config.yaml
num_hidden_layers: 12
hidden_size: 224
num_attention_heads: 7
num_key_value_heads: 7
head_dim: 64
intermediate_size: 896
vocab_size: 2048
hidden_act: "squared_relu"
norm: "rmsnorm"
norm_place: "pre"
norm_eps: 1e-05
positions: "rope"
rope_theta: 10000.0
rope_fraction: 1.0
qk_norm: true
attn_scale: 0.18
bias: "none"
tie_word_embeddings: false
parallel_block: false
extras: ["some layers without attention", "local attention windows", "gated attention", "value embeddings", "hashed n-gram embeddings", "a smear gate", "capped logits"]
init: "normal"
init_std_qkv: 0.0256
init_std_o: 0.00369
init_std_up: 0.0256
init_std_down: 0.00261
optimizer: "muon"
learning_rate: 0.0124
lr_mult_o: 1.67
lr_mult_down: 1.5
beta1: 0.95
lr_head: 0.00444
max_grad_norm: 1.0
warmup_steps: 62
schedule: "wsd"
decay_fraction: 1.0
decay_shape: "linear"
final_lr_fraction: 0.0
batch_tokens: [16384, 32768, 49152]
max_seq_len: 768
doc_mask: true
train_tokens: 528900000
max_steps: 16465
dataset: "wikipedia_en"
Each number is 128 + 32 x the weight over its row's rms, rounded and kept within 0 to 255. Layers, rows and columns count from 0. Numbers have three digits each. The size before them is the row's rms in percent of the matrix's.

# o: layer 2 attention output (transposed), 448x224, rms 0.431, rows 183-191, columns 0-111
# v: layer 2 attention value, 448x224, rms 0.39, rows 184-191, columns 0-111
# q: layer 2 attention query, 448x224, rms 0.371, rows 192-211, columns 0-111
# k: layer 2 attention key, 448x224, rms 0.366, rows 192-210, columns 0-111
o183 103:081193129153129120124136121143058141168127166096141124091135088060178169116143184133109149152120079168169166140091130119121129148165144135167150138091099107135143180126088120131144108130185111098140102107077071168112188113100140164130088098162191183115074116181132150080127152145188105134040103142140070143128098055118103122148152168120
v184 103:155098178175158142100083117137097038122050157095163144088139098203110098148117094118127083139076140127118123123102147097168136159145150081130132147104137133116181164143141149181131096083166106110166175165149139125117170050179118140104149123146138091100093133107181118106137158192164128080115193116118152140112136139053133161106163112121
o184 103:092141090163142137099097194179072128099142117163113079133142098073134058130117123133090107113158104133179101095158177151105191140133075149141110175084117079095109128169156118159158118120124100115133142107111145164152160161157112138150130068120117163184142160136125122120111085133096151093145113147174056116094183102152133068091156128121
v185 093:107111139151090085116095202162071123136083116056115152114150107105145146153115151140144130130123170150148160119112146101122146140132132126124117107095075174121195163135137100175086083136134066130115135102193111125093130119200089120127162119116185060120085157134140124146127138179109144139155069145114133141170132138102158174170111082140
o185 093:153121144157122154102164144123088206087130154165143098139129191056123183169096126148148153115099143107151108164180183132127167159148150187145084122121144111111136146086145086117137133106099154123159127127106136115134106149074087133119110004139094117100118140153080146104098136139150087080179069183125109086100094067195120074071108126131
v186 092:116087144106129090172087124131149139128197081128123086119122192114126118114107125183136158158094114161114095148116043117144144155132099183132083083090051089150115113119116139104104099132113152070109187167171130173175066126131139162124115145098072122104062195139134060152146127146092123155130093100145177090128149118159136125156104133168
o186 096:190122120142085136186140143115091110087108096178112135151184145096046136139110082151151110112119157160059142134096170108163198083070156150089110125171171151111174129149133047087159188164150094140117142226088165095111135130106128129159155116113144075130106102141115170129129067169144087137143127074105167156101137126150147130135109121110
v187 098:171076085149158142077102159065114131104142113123099192145179163143132158131148139126122099103077105102176121138140089114136137086105075166090172168095191077078122113060102121092121150148128116122124181133194097104136130155117094149117109085103092096158185129184067129129121139182125110074080133147091199164107147162152130158159081172156
o187 099:153162165126148115136153110143087084129172164150158133113084136179153163119157113195071104150078149114084118151089110142105141133112111116087103073158082179104104156146149126104143106057078130141121161117053120175182110111170139176141145121186152160167140106073177198125099127126165042127109149086175174156086114074133155168075137091140
v188 087:123128092076203192069134170136165099070109140106110109182123119104045165124152078148192124096103141154082152135072114157128147113119168132131117097076138176116148146159154099167142144089161122132132123087169096166124122141156084136124098126122130069169086105136119145061129172103122117180122104136121091115122112139131130104133096130129
o188 090:103125134099140185113121121123062153129119087114135165099106064087132102094115125164133173143128144156111186131141122118102171147163097125127171167118150124090166137128067174124128117155099142113144123126094169188131124133167054123131134166113133118110155133106088108160064080157113134120112100120093140213074130136147134099156178076187
v189 089:160123162090106134142110176153120119130146091051137165123093122089107161091139079103122186118103128120152108153171167115107088141105172131167123123143153131098175145194151108104138109128135107168138153161157154109100099142137118178096127166083110171129128134159138200066142141100144124111123158092101133132176103078126097112121154157107
o189 090:129086148218097182153108189092140173133131171153099156123109170123204150073097190113061133124145170130086107170137178132183105109191153225092163151135092096147089111168152160173184169136164109154149117091149165181113144148106136167156112110163108175149137126084128152053127123148131136118157098123100137113171141128158098123086089128136
v190 089:117137101119086175131156121055101139155134156132135124109128102076123132149172164126148113118153138156202102176159091110145119157135121136149157154146147066085181155233140115142127161104144119108207132129107152117075119084112077149141171134125116099153113111118113170176150131074068199085167076138127156137128115096147170127085100170149
o190 096:140155162154142142136147233121111147092124103114171153101078129144135103165092182094108124145110105110109147120095165119181121122079161100136155079072128123127061140076085156179116090145128078136103115138137126143086104104098122137124156156150146174136167140101134182122102145177074166132159128091149182105100077153097131096160112187126
v191 098:115123075152131133136120153187145192092176058141066136148098114110144166073187190119142138139105119136104088130144134104150103081167069169133084124143174131163140111136090075121173079148141121141086092098193071102093093142146095127110108107130143145103144133192127086085121165142109113117130092114152148087182111130140150131132185174107
o191 100:099182108119089102156127141102153116128136133128108164125082112165147134186191157156077121203131124114135146151118137091117105075158161102184131105152132101121105120116178165129023158092067114136129135111169112153161183121150169150191130137125115123127139150105126138128052140116167123173153110115085106153127097078177104102050166155080
q192 100:102030133092103107148158146115095086123117106179119150150105112151108111140114054124069160106152161122137127110089145158180136162144067149152174083099149088160114092128117153151135147116115152090183132156116122182159166138119159118138098130136164157101160102116091120174080166092140147071132141089167137120139149079146134080149135073165
k192 098:144180036161121202099115161128160155122124162056143128111172113119136122122109176147123086146069079136087180162116133126156092139099130091157112165098176135114152095115109100111142146166124130111102098122126122125120084082137099182084110126088118129138191115150154145131119135115160083158089151144068106101088148153092124192155148118116
q193 106:140118218114074101173096127060060124109154152156077114201097099141098168126144116169083147131218135081166105083143104174116146126128130138109133088102100063124141099114142101118143093178134113106177059137109152147148169126095118088110115123131130111100128147062097120173113167140080135097121130128165106182099168118134139130121119048140
k193 129:164054162101118117152119093115167052184160232142171201190152161116129167131097106119126095159124112120094162085169061139162133118105164148127120095121098104114151131116139184162142115122126120139168149192129159126141158138141067115177117153173149072096166149116107112172080164130105127115081114108139140171176151149124157091108188144146
q194 099:099162100131146088102111178177156160147074094059155131080155131100162162133109171168197157205088151181101139146085164102098116127184128140088105152172101175153135183120115131115173126124105115199163158151148086084140119124113098141185099130084122097175131128142114116113181083181122075147098117141113133082117145176142083132119114196075
k194 098:094105151106133100106159120117082102130104193111119120125151123184108133146146122060095098111096115139178135149155165113167132170085208106157086099123104113158126090118151141104110122120119081119108174148140129130153108137138113123159131118126145116097118131150048078126082140104138171109206100131146135146179172114120104091153162150161
q195 092:163172065170111133127133131128183148149127108127124101050099149158151051124115192161205116188119067111116110167106134108128123095076140141143111163152128130111132152183135087108155101095108155158105114160122147061119140098123132148077087128126171149155146142145227100131182110164149125117121139132076125082184162126118104103036131196141
k195 104:040153091112164152165182113146151206068133133133117109049092057170145072116113174161179183139142140121131124133078167145135130168134103067086150102095106142158151147128089083112126124145151131115079198155153112102138120165072125138132148128099151171140112104183133144096173092155144135119140140150103097127090119132120100133134088125158
q196 095:175083113141086073176120171096120111169077152204110114126149138157087167109147113112131171172120123147106123159155150092115063101141129132146104164129120154129101116093076179111156110142136107128060152149199129110140088161098086107098147193146122048129102122144132108172143161114113191201129080131088135116133143156102153063130171129142
k196 104:123086159158150028061121133159125167144124053133141126102072142114148157187112173161099118096136188141110102163096107181084120138127128079140157151170132109121123114115173139178123150098117111114176178121128168148143077168129172097166131046128081179177180139147119081116151134165160078109213139164127179152129099106136113182147102127162
q197 087:099156132157124133150132161082177068144121092095092150147113077110141112086185119196169137212175151157131163112135134153147125090122107102111076170162112128172081121165092094177192158120071133118152160115118123114078134136076090149146086099095141155132126119150080187123164093191113092131106120115158113137127122151124138156097134199135
k197 099:097146139116139032121161089194135076068173083220141092125147141187123115142152094155183109147124124110095143113080151195066159121153148112093109082103102117146133134078114090133131111134152125149129142141114089095135096138121126142087066131129106113095124117131122153178147167139168145144187109124135099101190094111138104124177090146147
q198 087:144098106084156124157123067129098090151075150165146138163216059143152203160100124071087107085154149134153136103121101155132103126169164155067140108110121124181150090110109140119164111119196105132109139110129158134132144139121129152088127138107093122067159099181110139089104127084116174110134132116153141202178165103128194099198153103100
k198 090:158101155132116158183149147117164108151148165153139147154180187135104173089164181159128102128050104190072115151091184166166129097106165141108116132112103067170101170175102131152080153148112154132148177152123123066124098079116093139158128131130101103117139116112154071068098094202110158135084150155126135098103107127095170125113140139151
q199 105:201180133209157140113150155103130157147156054101184067043147152156166125196151187146178112225034142128141122131153113111109139138201114065156122100151157159110151119150126099154111147118107133172158130093094135138118143112098127069118117136139147111121158126207151164137188089112146104168122148159044097117116147133133142154144140167099
k199 098:142148133113115151133127161074113196100160119152065104123062120201157123133106124168141196059178131163132084167126143163081129183122112096146134180125115036100120099144144088157186163142110129143096140134203140161210087104082077204130139107169149159149109155154133121115119156125134138133115091123119120123126125070104107126098145123157
q200 089:196089120203125112134133135065125169140133162144076033164133118119099146140142123086116126073152118061077196113130154138099123129142105171135142165125130172134142092122084127155123126146147099081123146106158133139087116165140102185119139129167078106152158098130109096120113143073127162125140060101127098081148116134087206107163144169090
k200 092:080106138110085078150135111175099141098138091121143138126137199121093187138187143114118087171083069119125110127121144178172137108086154140159150073132121117135078151105129171117146172065083069160140180159181116105123128120078148107128137181118114085143094114087123126117106063102197136147163115134099098089171107083091128092153117127157
q201 082:144137169086155133050177159171188104120115044137216138043156138141119084145161120170096131217118134121164116117087138127092163122142174079041128124177135121087143149160170169177136166126082130137127115069126157105144139112112135142129167116051139142147151126187179114141113128106130108187095123129094121140173129133129127165065165161115
k201 086:071074102102108101093094113109104082089102165144021108114091116127188080124115157125173125115131136162123176161192118149175080124092161117126153170078167115126105090168127147105129114154097124112130129115119121180110095173116092156174128134216108168105130164108120137190152110093118125135113126132086119206045158090152085055141076097132
q202 098:118119163158138047163100157167147083147126129180081184124136131090140134113125151135163180128072101094076149160142095076107103159154134143116197118131105115149160120139144157133140155092116162147160186088151059058093160145095165172143120089103136144112095134096095072085174174143106077078122140087144176087123116120218132131098134115153
k202 090:131170099145137078109162101126085079172098114151168095062112134193087097178044080139150131143160130085085149158138143142104077126128142129168140138131153114095135151148159173101093091103128086093123129166142148152148097072108150163134179071180129155138160157127117128114108086114122092103139120097124136149119086118110137096073087058133
q203 100:108098073169150098139169123093162150142094139076116125086140177196235145205141057140118074177000157127114112147145097092114151137106107118168081115121148105149133133133093129091090071111078103139106132154140105091151123134128181125091135165109128101125087087182163198145126137135110170183115107128081112082157085095166129155155144121124
k203 097:126101196136162110124103154156105149136134109094101105141143064052135078192072113185139206072175113149173116162156138127094110167165103176118141121079077091150121124129152167168179171087169138081165142116157092165084101134125152116125110129123090160143079115116099126117188206135139164109135115127123069134126080138163107137093171091160
q204 099:128114178168147129157047081152086086111149117133160198150117082085127181094112185117142144118153106126104194087132105115145129096137172119134153084136091083097129128093157087119144158148119142109140183125135169129155100118145189205065128134136086127119106121128102158070103138135085111121091135096120089173109076093114132051089087042147
k204 088:097087146188130152152198117060147157113166066184171111140117156090114111123085157142123069172112132121097105133130103078165096158104130113118110150200091150145090130079130127089137091139148107175092072149140105146101167081099161169129113128081151150141127146124193173141159107176097150095134090124130175071081118172132137119122108099088
q205 087:179078138131157181096093126092192153140054087173129196136121110137081162125104062111086116177121108159162126174089112133176128112089144180126199112084184054140194115101121180126106148077102161180134178129133078125137167098125126095137111107113126133040061130137123150144158083140146072158076106104174188146135110058155107128150121077142
k205 094:122147186159107138096133125120122186198136224137107122098152116120124155166104164159108179085141143139141153142129156142062133177127099060129124159048137097025159115156153134106174131094147165062161133103158103203107099135158125130202106076154160152104133137116097135084162099072147099076106164152085091174185093130143113117070116116106
q206 097:132120122131083137169150122129108103153105106085158117132144152094141147156117127137135148164053115098138130168141162100112120167103108133111139138103108081134125148098155129131073113104163132144209145129135114089171120117126197094128108113164095101128081143088064078085138169128140089076104137135109085180166139135117151086150148051153
k206 100:180134177122159132176086165105109133148143097072119082166108144162071195233168180128159149143140108087105164109130082151080138156145139114137126145127085117130135162138155143080136139173138125115139175175158185119091137089108104131109196150087098103103103168131118097157131093150081146136125115152178121140155124114128162081112103089069
q207 105:078102111062088155156126139108107173098125250130119086177142118171145183156087173050090094116118157188130116085099172126132107105086134080161161168145104132172099092119114129040132092178130112137069080153111191101104105070159096098111144129148119136174126172132116135109115124132123175155136109163074101112126171154082152137184088082120
k207 099:119081134109116183147124153089107201110137175072078081156126077133073093074118127115056118152029034127123165098098120150109127150105123134155140101146128146160129190064103169151100185168106082178157086101114136057111117146175094133115107144062158126099089156097135124152068094157111137109161108140144192127094126165103132121133094078125
q208 093:114136066146051129152121119071167184116145127127115133128126106171125110130147074189106201056159120090173146163144098143172109080154148140172197116129107103122114144096099154145144139121143125123184149168114116102124130055115151124132206114121141123115172177100126133176142122131128084119136142146090161139106110164091082124106097064097
k208 091:152127137158166148125143135090130118152148108124132156112112127128116093187166144131138092160142075138088133147073147117139120181078108122204152143137117182135093085083094144102168099102164158083154142110050107139113125050110124169124163165139159099061128078095107083089143069140120123116103102098153121172084145127079131140074123077131
q209 100:124111173081076143121108158068155092094102149199087128141080144152121123096157145071049184119097096135190125139111098129105121078124103151161200134102073092127145128090084142125120118176114117115161120107124089153144069058186181093112165155114107127111090138059122080164140159097151171106162120147148100147197129114131101130131178087136
k209 102:175151193157091141092127127106103101183182194101174143176178119106080130141115126103143082129039073120107128057131125112124078107122092117153131082093164123091077178153112187123105119135150079109158089145156147098108126119191091150100117174122155113078107212174068097114111105157139162147119113146088153129127129166150127131159149165138
q210 126:130106109167143131149151092209115134087168068089176156076150047197124159110141071203134224162176177088146151103090155087162119123138128102127166112114041116121153134173143098145135086127138104060181102085150150090111100154121149167122124129150103141046190166156077142125119124095116108121135130099164146136119075093133164077123129083156
k210 108:150093152117119091081113083107138164183128095164162163120114165114054093033066133060096122099166107134025197169139163077151143131153114104162144134098088106138078095107110121161199091118185162181091084136109106189160190113123106155150145119096150143143092183110153094102186165128095174118142177085161156157100135100183132127132145156137
q211 102:093122053111184149125094151125160154148140056117130164131069102118134201126079094164102178168092139142099112122140114113152117105139138199149119100080151118132143101141138051098120144203092136148137102109145090087134102113114126112156112110113115109083128143176121093073134141139170048137087087127131128112119101134170092106093081099089